Weights of a small GPT-style language model, trained from scratch on English Wikipedia: untied embeddings, a variant of Adam for these matrices.
Each number is 500 + 40 x the weight over the matrix's rms, rounded and kept within 0 to 999. Layers, rows and columns count from 0. Numbers have three digits each.

# down: layer 3 MLP down (transposed), 1536x768, rms 0.0399, rows 180-197, columns 256-511
# gate: layer 3 MLP gate, 1536x768, rms 0.0471, rows 181-198, columns 256-511
# up: layer 3 MLP up, 1536x768, rms 0.0479, rows 181-198, columns 256-511
down180:557459487406520453486518471514465496497497506468512487515490551518487510520515487458464493490562485507532542466484539507546511482550513542350478580565481506539487481502522465497513490491512559509470539454485551453501487473462512494463521453556477482532546469466497525535438529534542442490508516496524489457431503508517442545549510489486451499491494587477561504546489490439386520529513522505522476506485511542498502535489485492578460506478436463472459442502574478511570488490476486505524480535538422502531512548494541513470532575506537468517477534480455500533487524536506489522483616444486539510555448461519477538505463518543457500479492569532512496496460554512497427493496452589506515506506496468498578494508499502459472520487462526521505601483552515469504529520441527
gate181:480487436489503542543517539433511527526485485444556566499481439504509487544440428481519461615514500542482470485527467549488562509451438456535516495518505468518597560493491527494538434512537505522577530516488476490479503512515498488579467494508456540524510458516476511482540452453485465405446547422509428485449471510491486479547552496474494521491521519500370539493486563513499449489523489482532526514511430446488522477492454514427490538504583447552520509487501442463513513539446504499475554514481457488505440518583536493489416494514503497470469486519492435404503507456591446464535508522537479442411570504465462491507591516529528585562485544413467524520498525503479492472523508560561505556473543417483502428535492429468490524562460527524429435493521524519547461472468550
up181:523418450528443538520568494484459536482455516520462558525418573515486484546482536528438551495431529519464496475506489533473529528496538460507503407524486512465471512555496512521548505507602510487476539485545466548489519530448460529468478439445522465517521476554494500489576483468477502385493545508578492559526512511488429509527501545443558571492548523465520483459555498477473398574487536521557472554431458453515599440556529448556477478463474490570485468422475412525514557469489470543473481458516481478553435535555550454545487569461545441538426441437518509495525468454529506414515539539424601461540484516437478532501528513537551544491539520523502508502516531438527525463499447499461422477523411479491489432495425493494532550467465582516499532495464555506565456480446497
down181:542492477489502476535547477473471533535518540486476555459492493569510484457469460526531515508497446444535521467497517517461532500536525437501518496574537435447482485527502507527494453526530534481481517521465560493483494519519465482457462444467512570442517557467477367468472472472517518456471575519463532528471450465444429505455475524507418560503500484499561434467511492503423522481507482502516556507488519522456550436548464546482490448511504524534517444505623452493431560416497583471449450419491539561529521441522531492623521450539511529520511516524557485508452466522496561536493566562549492446510443543533482506506457493453489488562535451448509582519457533513460528480491475461412396528533417513568471554484565455580487497610495441592462474500525530553469505459424519
gate182:521495473440471510551529527509517506528527516507479519501449545491471540518442486491532528461488496477493500558487443521456479526498511507456488452471495486540534422545591507490477570448516494494519517499545563497513490475542487542434517469479529523588473491428539506386515463541432426488424504519523521494482426503463474550524491507508481618480514451521473498480510443488474436457455517488511506453458523454515465488523536517496562499492500499469494489526512541530498503541471528512429588519555570570519464498518517510458526433545486467471523460496433476485529491499473517524552466570406442552513585509510539447474446514420496448448520487520530518526519516484496540426476514542566524532475507501505512518503529477509468498524466491446502475482491492511558470518503484
up182:507456566537460503500470518521513510517505541507522504475561444515539479485496552553445492474515543482547533493498478521437494482437450492517471476536415511480512547457472547471560475586546563525495494626528527511514548458438475513504462514542493455500533482479443500527453586529555528495523517550475498523478479453548524529522551528525494497453505503503457533535468556542523490514478475521493461551485465582513580513497548519513478425517528496606497533560522495539531417431452535520548471492482453435512469558567518528501458551508514451542478440593508501461443473506484556562486571466478525530452473539524474529560527522537529544520512565515519478523457423487575477541510463503483471518575545454506476478475496541527488488496470487507578500489442520477465514465458528
down182:595448435524526492499499484513430532411500547557527543491510490472464509497408468539531512473476505483421497514514504501514501544460528501616517472397523509566438523470544463531430461454563540534513456498540558548419538520473531505556450450466481482582496480537470526497505537550454487523500588479495469481491503422528461486560514514535469489461517552529484486476465448458537544490509509483565486532577530518502413463504590574523525474479530484485516500506576553484524484553431502445500480553500568491510455539531528527529512488560498529463545486551490485486444538538526529513441498487545491555359522545510479527501460500520502535510549455460497431508515519528490482502453529525542515536530464553496482557463498425530525529518472524474526520431498466495476571495436512
gate183:441477502456480530552541554501521468499509498496442503470408537509446564488443553486493461508457567442501525498480548648491499507512558581455528493532458479579548527527539451513575471505505524541507505521471533505566421531490559444454469498554505557507525495569472510551454505487483427564500452510517507475532499484506493461564532454486521460495487479453497436456518531489506540491451463492518486564545486437462511454516560475510507480527509543481476476498508509487529460513455506420561518485532527436502401623513515462466479494472595481528479507511518553444480527503450569459539595495578520506534490479520477484547485593519517450511510476472450483468472499464474542421482531499485449520531511525496456467529450465493503539561511546462512438558421447471486515480457484
up183:477493553541536490537469483496480518405554469451525497508572468560502477583549553533556472521539459449520517500453506449532470481492488531514546550344504493426501503546491452527416473542489542533523518463462400530446512503497560457447412442507474476495496476569511493506492483434620489491429477489561552554507542490500556453452502481525507515520501561464546492527464486435524511436502491547489541475457464513555559461509513505466521462500450458495540566514491447493487485435510526485464460533470518493462454425444477481520475489521462481537505505491537488498491488453466495552514517484508531520548503492496482549467452553439469485475514501495506467527505422567459520516496534492540515502536417483459454538526466557546516497515459539486578501556499493469436557506512475
down183:529514526566533472443468508456462486553549431536470593471522455503492460513471514472568422470565490461456538503506407482484510468455544476502558491468543527513532494540552468570527465433466549490506491504524559513515514480498518517542497488482536533474518493469507538541529456477508466508462449512488476455449562513571501542511481508553554572496503539515452484451517529481542512528505521516528525553508515478560536470513526518516422435543507488532527465550469547500519575451480518541542463535517533479494497484443555467550537529491477542518514528479522512558527461514579412589449484404554519504533455521540467517466510507450539538498455535546516520536512484580543425464519458513466511447509495516540489517514445504544559566468527492517591469460534582484495457560524506
gate184:527494498488439577496443510467549468479557506484467462558453438501453534495500514575510513503487450445510515548518490562486539574499503540479475399494466420517511553550489574518507468558492488543492475491424467492554501483470498465499506520516505499488523524432504530520549470501523457497423473519496527539497458540507521516496516461502504499521489521418529525587518461516521533568516516558559462523511500575543537547491490558490500491530492589496491524452525469523571521511468483485531480538445463569505459485483504490459555509454463473505441465427513483458560483562435527414544474492452436553506514489558467499487493462503455545556513587455505466520457541572515529529513511468486465507516443528518470536502474478511505441526477465455486421513420485479474504421452547
up184:492508530511471502527422505427488401491472495452481590507459462463497527479483492553532488477542525484438511496496451513544498527497502424450529446470496481510554448524511519493455522515471465491494513482548530489498451539474565445492513530469504497446485502499461498513486438513498467528466552554445488546513480509531497469508415458479464522502502470519517530540437498531559401515522494532533449486514463574512511490501522435478505545466478552540450460511594492527468468470477476511498562485561464493535530501494466512557486517550476536579449486473535488558518484450484506506513558478462464503493455527566478525401470504529494543526493499513543462553446510532431516534536493494533478494473433550497434577415452396556507468484549412502494469478418522493453514530511482
down184:599404465506428495519455508489435555499539487498494456516518465468501500511470472561505498412495438519493471583458477400460465470538481471307440534589531517528517473467508513532575532531432505476447571490486514474510529529486519520487516513537487494500547488391484462498503492526507530518539502472527522546470560515546484469472495552472553528496538464538435482493524574502457496411502436459457501506544505528495555524510501527501473428494475480480540420488506459500470447466466530568491508568502512470513502475522492517482521501538512468514493505542399517560566532473501500546510456446495546536520462492523549542528415443567572442536503478498543504504501474477522498509455536568472488464468524519551486473436552548469563550484500592506494587527509549450492427471510493
gate185:558502505485531518427449548489462457554499463426436467474515511493446504500454501499470562538476483548475440491498550503506387424540499395471571444474554495485492388564431548523478522507492495545508500475523486416477561465540534394479483513519508448499496491455498536508503514500492494525452560495561460481489551559487531470532553562485573545483495516538477536492425492493528462454500484500512480477510496497409463474456499535507511497473508526509521464396469558541449447537390522549533510528519508554441516463510477576547482600488486419438558438461493422443485492478494488494523482525463505478545537521513544552486524554449483525525467503482440551557549486487452573437494560514475505507509447486510497513471489434512533535466431560444485480449472484533448497534448466
up185:464423563503573549520506509555456497433556551561502517570495514520592532456566486499454502412550495590491434490512486487535585485558482475501485449509471423520554480486490425474479440538492603501527455506445595522533471428515488499484536547494508477493549521509520499449556521492447525499525512514407566478418473505512463538549463492450430461489532579523499491520567516505488447560424575549501579566451438469582526523485472494481503524442458559550512483494434435497483489457512552480516536448531513439444459578510576491510539460530527482506533517471553549448514461479495562526442561537516524452510482487480507497452516447471501456499450488474496512521440485433503446473539434519496472500490539509497485573509450482545513502527510395571524505522485541516525564581475518
down185:473497526539467534499450457475497522532505474500584472534439493523404478516524481549468481495475503493510475542536487461521515521447512491412440470526534463557471543495537509488450414408438478469439497467436487482531524506503472472487448482535479434545491477524449512488488560579452517499550432554485585438541388526462584478512488483449524525602564505438538471497520534525426519496550502533529490503511603493511517550511499470561562512535538451433555479610507491415520572428504495488488529463546417519504502510520527496539530496511562520430458448513498553486468451472416525577538571442531538473477515533534466475457477504523495503503542477474537531444416521489499532481505493540475474472528462476449539482532491571472501516546513491492547535529528477543518562436507466
gate186:511497457518544533473422453540535491493561494477593544457462527489452541475515603501504563470541490478484513517518492510490438485452405450554500604521447529498400496577546531515469464531468533468559533501503489499540504513505550507497487519507513427564559571431492455458503469432576525451477456490515485509532424567413482533485425484502550532521527426415512519390503504474462517536495539518427533480443482533473486514511524466455495509462475502466509465558541429525482535487523491497481525577486537400459502506501512537440494488554433467471477464453426524520458509477577544489550520495533393532471450506555459446419469493549502539491487471520512492592581561520520485456534478520498522472495527590495466483517608599525569497460481519575502512537510558542477556512470546
up186:560463430516487478428472570460522474479479557515435538433534523505498533435553489536484488540506521443496471467465403471474516577490537447543515481590496445466427553495477534520505441449478476461544592460548446519486501554570497505483513494532460402483497572481580495504504422502548486507501512483573443509494489511465444469475486477468519493555444449493509558450500492396404462546503474499433432477534513474459506454532611474460488517506475454457472550541468536509544483422536470544510468490507536442428530533523477443489482477561500374431535436584494516440516465427585513503508479530490495513555483464611494541586512428559523609535441533468440540551590496536498527467507534440556457486522510496506465438502571456506489512451487414472464444518565503504483441430489496
down186:519405484496515507562459414491489498549486528428531473534467476541580492519514468518565458509452541471475574480524548489513512442474544462571449463402475481475485477531488462486490540518458479486480525540570443472522490455450546540472532475470544498495525543406455530499524472515452496533547531466530495533566441526530446479504571480425414493459546508431495519516436542489490568552512574559530487466496478424520536513517541516504569459514535552530481516522442504455472479503496546524502482497484405526450426498519485496500533444522543545538473482543529490452533535538482477452529467496462520494505499461500582460476467525423511498486484537534478510429486406470470504530483533517464518509515513533484506511509543524444552497527496468437512510438448484527512533469509444
gate187:539470488440567512511488510545467453479545457449513536488558519567481489519543460530537545457534509498518502583451522519527502576527486451492520467532515467452432539562509518494541459482513469525502471556544449485498474528508507496443482523528490530578548473515473528457459491455479544545458505509525452512558528502450493562513516537489498487426472483539522534481512535513500479493584521528507449426565536553468471505550422464479539500522517535518524505549504519545500483576513481471503529484486436494508466561427508509435509477495576515565512512550459452427437437482539448500468554507500429527528561510501513510505538561554503487534540554466548457508505494537544394436402488516540511518501536512432555433427542496510488531476499548487532511568473572481427507425496520
up187:531530520453487486583490550470468511549510433567499545503480455420522527510471571533529466479430484474496581501448477475530523407506457539482463500493544539558513488472525539421464574585509488456510454529473472509493504511498437510490448526595436524476463461526530477541465467538492506466553500512394536491562579406495530500461535469486485556477461514447447484473442491527550483492404419534492540507510445510423458570389523525503479468485504518540546511515508465502503530544443520496501399539516553514437562506541507507462482486531444543469499511415448544548540513540462504581554491527479461533470635486474491451549435432507503445415591502500489551480436511592520546513492509469508557400510491522618469497542499522528561573496472520545477492489541426495474582540500461
down187:593526437521582505537476537494465560511481561530486480596504490457473509507472451520543508505476507519574530513475483484548573577537439534463520487421506529538504533550586403548524443556530480490493499523534449480493536508523462462455561498513415481599509546433451509492585520510474541476494493513481500486459594394547499510450530521463535494527480490480441505477462517501532483539491483533472516477487487496456477446488509481506513504631484497445471464501479512501516461542480512506519485470440570492518501488493497479454527552490504468470523490443528479544517506513484495466504454509575486494604505525506519508523435425438423471552552575533534492543517517511497467493471555522458486460535499496499462469512453509480474438492490499563501499529508556490517568475521427
gate188:516496529490439437490460453548575522465494487545514531571431472435555497486475491527445402530528436459463521544545487532479377510511543497562549516469461546505494447479548452531504533553486480457480420497525461461522444501523448475490499519446527461520436554450468513509566504561461516450492487544480444525532498558494466536437491533426506556516522499532540490487523542521555473564555494584529575435482491585490494524495488495533490563582536455485536540481517473485526512498509475460502522517528512487506495436495506541493510505499463486527560463494489454516465476521495499488543471503533421516525476472497528507498541512462514521538519545579495496474480466526559495498528556477472472527497512556415449513488538485518457510518499525468505473583504498508483528537542441
up188:513484536498493481442471526517492538557498543494464440400449476526536447538554451525523501509475498520477551532494451500486516490478516522470530540515504451499501575455436514523481519530445550534504467551528533459487523445567554523436543512448474531479510525488477504466508501415531458496527565525522497498452539557542462489488527500481482538490542518534552439500505529502441507498482474592570473516471505490453588499451531485438492439482547533567477531530463455500551425491462561554550545499546522531528528512454473518488472449486548487525460509480522511558450502501509467455549536447445566487458513474447419470533483493503461610567464517548476437516506501494556529383506441465515545455445494488524499528458502556487537509511487486506501481609469570464569568485573520
down188:488530523438590520433546537445442541522547439526528446474480521513574512492514470476532524481458491565475520470499478466529447498505509514670484481444494460484460449546441483525585374533506518538494450512540475486494530471555540553490553481480491489517534505487472584445545530523460522427525543577504514462529491463544469513548506522511501466525521447558465542532549523533463434487487560476498581537541511434435537546431518491540566474506498531443588477511491488471455481469492536490509582439493517502516494519520503513498535434525512463503449389486496512514492533529542494421484510582517519516479517527582434527504509435534460592443488570456552408511495501522491497533531536460469495541448517426503518510472501533538481459556484481500537550403523471507526491534517444
gate189:480554454517491472533453466496556473439537524487540575527538518534537527529521544507421490521535485488451431529507550519487477494480435472494471511502528493593486461525513487495516515462510510430562535508527554467539496546460522468478459476531455512530491468587483482415413482456480488557415560456496530472434476495451504504435468551493516536536466477561463430448502550498467434550435503543491537458551540511439501548531504518491462518624528544520514437467552477514561503488474535491418552487557559585507500512504512517463505520445561492509563469505420478499460545537539461503548568479470480549487484530606527481459486511433492478496457492515494520476524522548534519496509544545535536536461486458510509605537476441576504524540556534522516459458573481621516540437584453
up189:519444447571517404477473506484525596540582539463502463468445536484411516488497507539570479466473545514521504503529552537493513521491464494540487534512545541452471455519547512575538597498475443483458523564444447484475477469558493580442484491549497465568491588465541525545537437587520515459610527495581500559528523472540569509511574540463460603477462497445517512491475486478569541601496461489447441520495516490479487501539491504506540453449520535496490531508486480502512491462470469524560476503523442476449497467527515456480503487499477472529486474487515519508467421464503544422424565471431511559391492506397576512474471441488565522520494560525430531481450530537513516523474476447459525471530592499488516467453547458475492534494529503519481567557457433486558415530491550
down189:522432459483500527412483425488464545520511571485537503558425529496488478494463529441558524484495481520545514514523552509533478454509478476498513447478498482543494418546467471586531560549557510564547551479477501511456467490458502486524563413515499580528490509505541551540495505453506474485519457490486519520453534484463595469556417473505531486554458512521482460505467472465503446523496500565434518503514421478406543524551447423513503475545513525503519466425527458505533479487435512525483497537612515507493463479588517516493499507497524508553472499511485471413545507450483462495471475521527557532510462538566538540486463490463437482528449553584519502537541470476424463491486563462487576543475439497453498564503492479470518516537523534564647567458486480481475471471535603
gate190:491534463495527528518483544483515556491498527512548460521455474516484511477460516465532566481508537503455449480569481556517530541525519515463421470534502455507488444536481520457511508471575454502468480527541498495429512491439523493496608447510478541502564458471498539483539452481514537485491410538465522519470496478480487494497555500520547560523512496559510556455525545457513499464483439502495529548508519475533530493514486520506570432497471573457579513493512446526422476583501500475490552501510484484423462399457509507554487523518476461464511523496526484466551539467471554519500548559446537500455531512478575502462475565462505526474524457470530536486469521484530556476510500486566508560433505477527532500468522493517467530492543539546572461469534464562473558466505440
up190:504483534552501536478520449514491538513528467449487525374538429497505467548533481505513466495471580500473537454422541478522500549498513427447488516572487534484458493484493545437514601489502560511483568447482508555545494460557567528424536536513519506406480501591631435500509596512469485511492468564507502530531458590491517489515471426388470524513469510484459509518524441508531535529484478545516436492618498557510530486457588469541455503396484516572468567495517545483460503499475513484461479535460469471544548447529508506465475530465526548573550450506552511520467507497536494435408420431551460538508561502460529480592533502516440480507573539514436499475485446510523496553469472491585492409522527512452493450536530465502484483458474538519521517528544447515589449476504503
down190:439518434527497488459498484408512494500531519591458533538508475493506470497486460575529418455515434461488502555489508457522462481443530472351467526503514504506516514470528554545564477573486542575534511440546500537502451469490465495479477547522488496485534436488514478485416441483474507508487476496453463472495540450536518501557451527491460488512527500532522488541505530441558478519505547557467448463468537471486489533495464547472514509510477404484540470515510535526532431371500532435525466481482466437576547495498594458561548531466536467538482468552497481462469527493505490527466484495561510505492481537531439512487456551435551476496442525478504534448504535463499426541563513531441530451508400531535464452519481465542436498510462490443562555508535532467486503457481521
gate191:533485452469512603468407558426544506525502460511490542495558483441542517484444516554492487560528490474494511431554544556507460439557535498515441440519517523532503528527490571481514524461515514583494498576530461554479461509534461430455477532523499494517477494454499534476536516526524575463538513468575448537434548487534442473437509444461533530445492520490488565450429498467537565531496585448373436522490486549412504539474441481538503516460553598484500485507502457572511552588459479564520537490466476493571485489474445523456433550500519483538516509491485441515523490502487540514477520453483489503453483480520535496510576504477457480433496533494438525526471496488545489423424557490524551499498490491448515589505473475520438564471467522512464580594521493456508470509516525
up191:422513538468496510500522431534481524531501442496509555492491578509507516494505546558476532545489521500527469501486523527497461463448458560506567543457476441452517429495494531457535545467490512515435502554549416514496480457507435532385502542506499468425542529461543519531491492484469511502561590513512488491506476490546530491484428485507491469444456567388500554440478501547509485534411466509446517472497503448452483462407531551527492476419473485456477491482549434514503571417501568547540423494438442462502462515533453406459495494589494552503425506466444459489519569494546430585528513530537534504478462486517556625481539534468532514512464451548483532566540483461519540520460494547501524552470439464476548454519479511461507424497543507533542456492484468427578449459439523
down191:516496463499580486475558524412493518458490511536551480529545516531541408447507487481506522453484484542519470544515519478498454533551472457353554492447531476539500538467559423448546486477441535444418494434477507505441559520459461559510591548490476505394510489492514538510528516463559458537496497551523496533471438503463531544525455490546428562436536479448420494537472531502517502445446547546554515449494538465503530525502531480508575479453458497474455512549467529445537575545594582475485484481514516475505500502454506485489492412514473506390516458463493528456495494501544493502484487439491554467561583489650496509491536521476464488520541471518426476530501525550444526611482490567477492408505469485490459406479497574530501530419509478492516465507525544507493432452553555
gate192:481459475491438459452494460509446517537566491533436489470471461598469482449511571555466452570465518508547454540554477538446530542497510445567510495561474510554500513484497504441495428481497483494543482521437535517488478528490527483448468459514495549534520515451506578509514509492473522495574555538472481532513411520452501449510509459439510505504506517520474526521456491541547531486504492541498556485579415501586502497501463518445511551415565480467528553480478468492502506562489475524524488505447541498533431468538595533499498553471603513489390488486480475509481569521459504554525509581456509515447596486408506495428540423503512525406530506506476522446518477510502507484464478437565454500542502496477524510476489562436485461501523480506539489488454488497551476546483559
up192:433449499522548457473531492521521511526542415525451462525510480493442468444473539541435523470449481494426544506572514490560446465498455425493479448491503565473525571525466495492489534535536439467499459569588551492480535411513485502495497523571509396518516524434480494527553491542454504434564489511549457517516458528554506476498481443489506453480477496473558542502560520565578536458522536495586456512470476485453411583416450493471535539467467518499529487480532430534508519564478480520524480413425449562505544505563460448499467526453502474533570450487488503483502529477481546575518453543462564431547554464523497443476526476439457485502419486457457500513498480539499497524514522530507503478527476559462483451486417436541428469456539535501562505517533499489563460521488507
down192:541437535532457512582490513524483532483469509526516526497533440501518554499515469523462498491476528511491499444457524420511486486496443490388501499519497557466469534493523614418525505519519438596472471544493533480438482528494476527498518517469474446482494550465509515443501528515488502521529516519527532482429470451442475473575506588479447488435476483520520529497469482522497467487517516522504531450386443513598519582505514562542458549511526447547509487550490505497549509462513519518520503474505453474446454463508544530421483472531546466416600544501483539527498488542523468489505554542513441522505493455403483536455508428552493495538539504517527438569479499544504525475404509489464562506524500465506490451491499505412444535547540467423503521567441398477513556445498544
gate193:513512512476456472515458456450560475603480530468498497486467486489573460534518502541489560493484507536478510533561489483430488487498464516598498525509524546603508540556522554535570463542513534440435433510483555478548527527514539468480491488573499448539482530567446502443519469477446589468503443483495528510488554497503466564494514467523478545545454525534490464546456533522538524520523465546500499486530535520470445491509504513464525531518539573579503468452479492569539546503474514558446496470500449538493484532567481514480512560493468511522520446487438510398474489480489516543515488559494518504479511532490513511497488538459518487468537547434521552506501490522496526494424460502476455505502518464451509443505465474580551504478466534492585534549517440464484569488551510
up193:439520566502501535460428485479543531506433491495465466539550537501552538498552474466496602483424509537445496544528459502403457472532401548573463483523505501536508446552494524472525457528437590424455486411472536459504511541525575497514502464539487497516467529590528521457515452457481543438565492599452550524473481489434523518544455476433516536575483533458528452550514497494528532572499526559535525480504461471491512545470445508491489450496534531560542519472487498526526595458478565579473512523537543477529511520500491515513512477540433543545536481462550547462524511550465557488471497563472602454442519484526464523519464524473485555457468530462497556561479468470464586500458480518499409424446485451480463473563449523535544565460447537548510513488547468493541518543603436
down193:471508486598529527446499434487466576547510464517445413550518503571542429507476442546508555549477491484445471464469550455562507472522453499570462553496520503408469464474463553459506536445414501467454544485516540469455490523428497476476533465471528452417472495481531500597532474419517506497537570492570498438549480479468500467468420510514517470473482460497506508531472536477493559539521509460509453451473483493503524548474423503485481475537499511487508523517485594529492553493573525507501500481485558537522537490468455513513485480498501489503531549510574516492504517511482515517490499474488594467490520499518510519401438498522453561441480541520459513524446545515484435480565521531516500535464539519470474588560485522451426397446510461465457501492461471468500481487482477
gate194:558500521430513488549567543476540532528539513520457502527422496533506487512426512525477513490535563554542521515506486511447508538448533554529483506524436529504508526453525525540509432570601548501528495543489637489532442496521548484426449466487520501499511594528514525484492457492445568555568503475527516484498535456508531517624493486579563519467553505446535603539526489516565460499466517448458548544488470461510533460490462517488601549521427532528575488459474456456470517502502472500583522453494516491424500458483440522480503444454482495461481483420510476534485499543532543480520495589548510545457432490498506472474464509505507468509547454458487486511530544495493535458513492534544586504504449459443501559494492484552538513599472533502538484461425530517459538563563491
up194:453558501609456441540466511509492472481508416462515483535555481425524527542435470499543475512485440476457477570465426527476491467483435544554521513470518542548438506479469441410560573476398461524499484505512441464515565565541486495606583498505545489528472501474585536526472466538486478503467450515483478535543551517551473470401506566581513496498494553494473420538451533481445510486578507587541442500531512504466430493453557566455473487523506447468459503619515564480510430470533447549404505418498428483524553493499492508520482561486504516486476536548490489462538494444467507557499499425523522490480480477496468490503547493519505484480517594523484550480417505490540482537545487587549428445536506571537510460492514563524517542490521515536575514439497455470552445512552490
down194:447501528590479481485496507494484538548553530468463473498525493528437535558454505470511485516502579484511554587520520486518443533477467491233509443646436479539495442405484516519539525448492519480424501468504571529491544451505506510517552577544516461531541503524542547477496514531499493535557473469512496503515515495514484511489499487542504541521515572494507474567458512491517497496458514473533522507498440546504520513515532550499503491508502495514558529450570496470451513516511536486510513499549504526483491550553508461455536483444469513467474550397484495549536573496460544483504523565527501465483496412450528476454508532473470542493514516514480507508441544459512480476498389463491527486510434497520471489511479506508518467455485525541502502590432480489458488488592510
gate195:534627413477529471529515489403515523527459519562505512434496512521506491497443513482465459507521464513484498510444495543430517435523554532562523363474507535612582529513524447497588434524499510534491437517520481551503532613496499531531531464523479457486537455468491556430455501500489563485452470547457535455490537515482440490533569606603475550566469476500493459462509503443538432498500448504499501564544500476535483478476482578460454552467570457574500405582534516578528531545485486577485489393606557496445482517454486459520583462589526513535558524489503471506530502555449455517507508448446491522465539511522509481451539586532492537492513478540544538477512488444465565497511516544503512505533499439482490523545555538550516519539410599500514531472492503480488570517561557
up195:559510506471534500512524539538544405490453514481440470542521530542543470453496481545488520404567515542524547549524485496460488533459516551540556556497491410470501486520508489514458505463434492519494462493476543424572410500501509438518473428504477427499529551488554589507489510559492474458517503457474561474501516547574472552455471507522453426449520517408597446475586483384487473525469533468509578470509486547455465487480426516503526501519482574471504527446528503529572502482488469503536529530530496423394506448450482524523522462466476501524417503476498470550518525592532479451463418570425424467529538409544528500445511547478560484527580490523430528458486548422497529566466440532457520528506518433511457574451465488562424480588550551525528470492426582494533504506488457
down195:534484541451501487513498459491515498462527511504516445487483470483522478524484456463582511486522494549476543449493489513538497556454490496517573486384465530482499523494470529555469499520491478522515484455465418466456431444499512580423452612462491510546539484468536473461522433477449497579481548494531524486461520574462511518522444504536476467447560430466534502512515465451474488613437509587486492496411494560431493593504444477468539455474512432436505509449447476526482446503545445462543496497433489466513494465482517515487511524542460510485472479534512473489503464532514479392548513481464530574531530481533487559487507572522502475599484504563520462418591523562553450533514568491551507551523468425533491499496513440508547488479459509507493462486473509559504453512509490
gate196:521556462503475475486497455487529485583484515560511441486483477519468508474490514491492556539571542509480519545541491485516473549510585477524506450491415464561441502559523525500522450514485497452591504430583597539476470508515488513482510396539538448505586502430458542500456576478486425523554542566510445561527494538528555528563566518630488525534460515482528468493507531498449423512505464490492465523487578532469465440452421533555540520520499521502554487406458535506529491485465516571466513544541468543435525501500506512496488550504493477505480532486556491512519475489461476506528466489486526479482527515478483484496549537410509465547516481486489553493525507501478497489485492523532563468519481531461496578489519473549513486541534478502457483463497474527517472471494486
up196:501528505505494501550524452537545534511497452537548497481396432448490471479502504502492518497534496543467537447517518483476508453504447487457476419539550526503458507585517513496489547505548542502524505493522487540521458506473469545526445479571524476415429523570478509494466534469555472505469522421472534488475507485509517527518490458560548502444430471508464491472576486483557496464533494467477520478473555502428522564546479478404559507521524528517488549514516538506543491577529523513527419540528477424478491528551505519497480508540512462503486488486484485544490526492494546391500492545461560382480519533430478463494506535483517548479501521534536469441559468475502474459437502499508596489487520495514518475445502487503517471505467493396527523520508454562587510539503527
down196:556485391490468448557479543439487478525522513571518502471518451572516500496510438547494463482534459497535574507562494554462442420543449484443542511460485539402453438470558499575507542452590443497420475519412519524526523547480479480411499578500500507491472453544448520464482604524519474537478548461477504461547453509451502487568457494536491473480493518507462489449491474527480450453482565511509444522510507499543542492548460464509555478513519572519491506487493531506503483521456456473538436532494532460463498441517565492502489439491557521477428468468499518489494528580477476500564570493561432486517517508493550497473438466568510527549525570466487410499579445525500499497495451552545461536463454530505533531477462500465536548495517425404496458456573523508537509491552484
gate197:483538466499460555525487507543507469454524519477529542602527468457468531526461499484473528477439457447527503478484446489526515537503464528502527529476469483502568504431443505509513515485497563506486481505529540544455522530491452536540510621468519522511465491458479508523591508451526524523510523491416510488448533562532546519457459519498566571487522544497494505552516458489531475555512498467472474532569472533488474588563505555522543486458488570542504527482480496506499488486431523512435479475489503466440490499485552491500508515484509454459498517471500461513534493506495480490495483522551517505542577497477513509534477525526456541541563552415549541523476481550446530452453501542437445440567457571515515555506479487564601452442506514493486496500462576554440558472525478
up197:499451475458484486463506482487539504488538485470568505489400445480476527478514474442421499526520507445467511505485495473473548494490580522515510561473534485528533457459491454531519467477531528471464443498576540466558561516483508493470568490530490470431532442477524476484592472455495454487445524487521570459464453564458496517475474535502514510541525553513479517535482463447449535448407523541425521525460421499539525544451508430465515545549488423535448443481491530440547507487498479558462436578477509513495448463564486550514429396471540496539544487395534527492571554527566455477566531551502494549528551484509477541517504517482491593503465522502453546486547500495474555477471453461474551552478585529556569439463514470448475479532551546478514524523491544510554470446487468
down197:465524531462542509533513544411458450477486497456436507501464495529559438511500513525477471484463551511575503455459443525408403574519514560496545527476450549524488544493496430495508441514484463446520511517551450474450526526532535495513481450483476477469463510485530607444478459526517498488507471498511498583519507529590506542535540518496539523483496531504493528475554565481521503455542472515524429550551484536524494479498494526488505503431455463551457507444489448516478517462472483491451497449556488497533548508532459451525495558533540482455602532550485474519508499470478505599423492500559439448515443513505531519492508474481499498492485462476544458522547548486488493499426546512522479460595411454424525544488528578527517478442495445532493463457459490453535465501584497
gate198:483550478463505504558480521409531558553536509478545535522476492505456490488479438497575515504509466519531451531529507553499505525530504543462475522508462504530545517508513528515482469433527523503477491544416511490462462432459462535560519471489514539544471462542510528482494472494502464511511502541463501468553467546572471455447473524487489471524462549534500533456535494477535469453507453480439519521471515479546565455457587501473535507505537517496455492536520462521495449519459430448481509503486444425542475577530524538506491527518547506514457516547470460460554431459530440491462529498533453464478487536455495489559502552449591534504564521467502504479533471439460429482518443528573498516499479503518623466530584508488508544472487501514553514515519538517482526487596553
up198:512541468444539550564531519456505536546469491498541493558526489463520498475510512491477513448546535491564554464523449529481485532503553504466492526460472478514516479474439467493547509500515479519555469534473437498496508533600462467504479488543505527524503461451494521508510458499463481487491513470444567435468490460491443519467491514534496457473502498475445488547461545511483499511526487524446537498465561538520439484538462479469488459585450537516490461501446482495520517510549586489430471532455533474468479484516505569478506456494488451527543479511489543514541459495528568477529469471442530459523474492488527532511425443567518432548560450508490526416465529485483481460509454487580533432491633365492468469505447434452500477516446469534472553469446467484524499535422524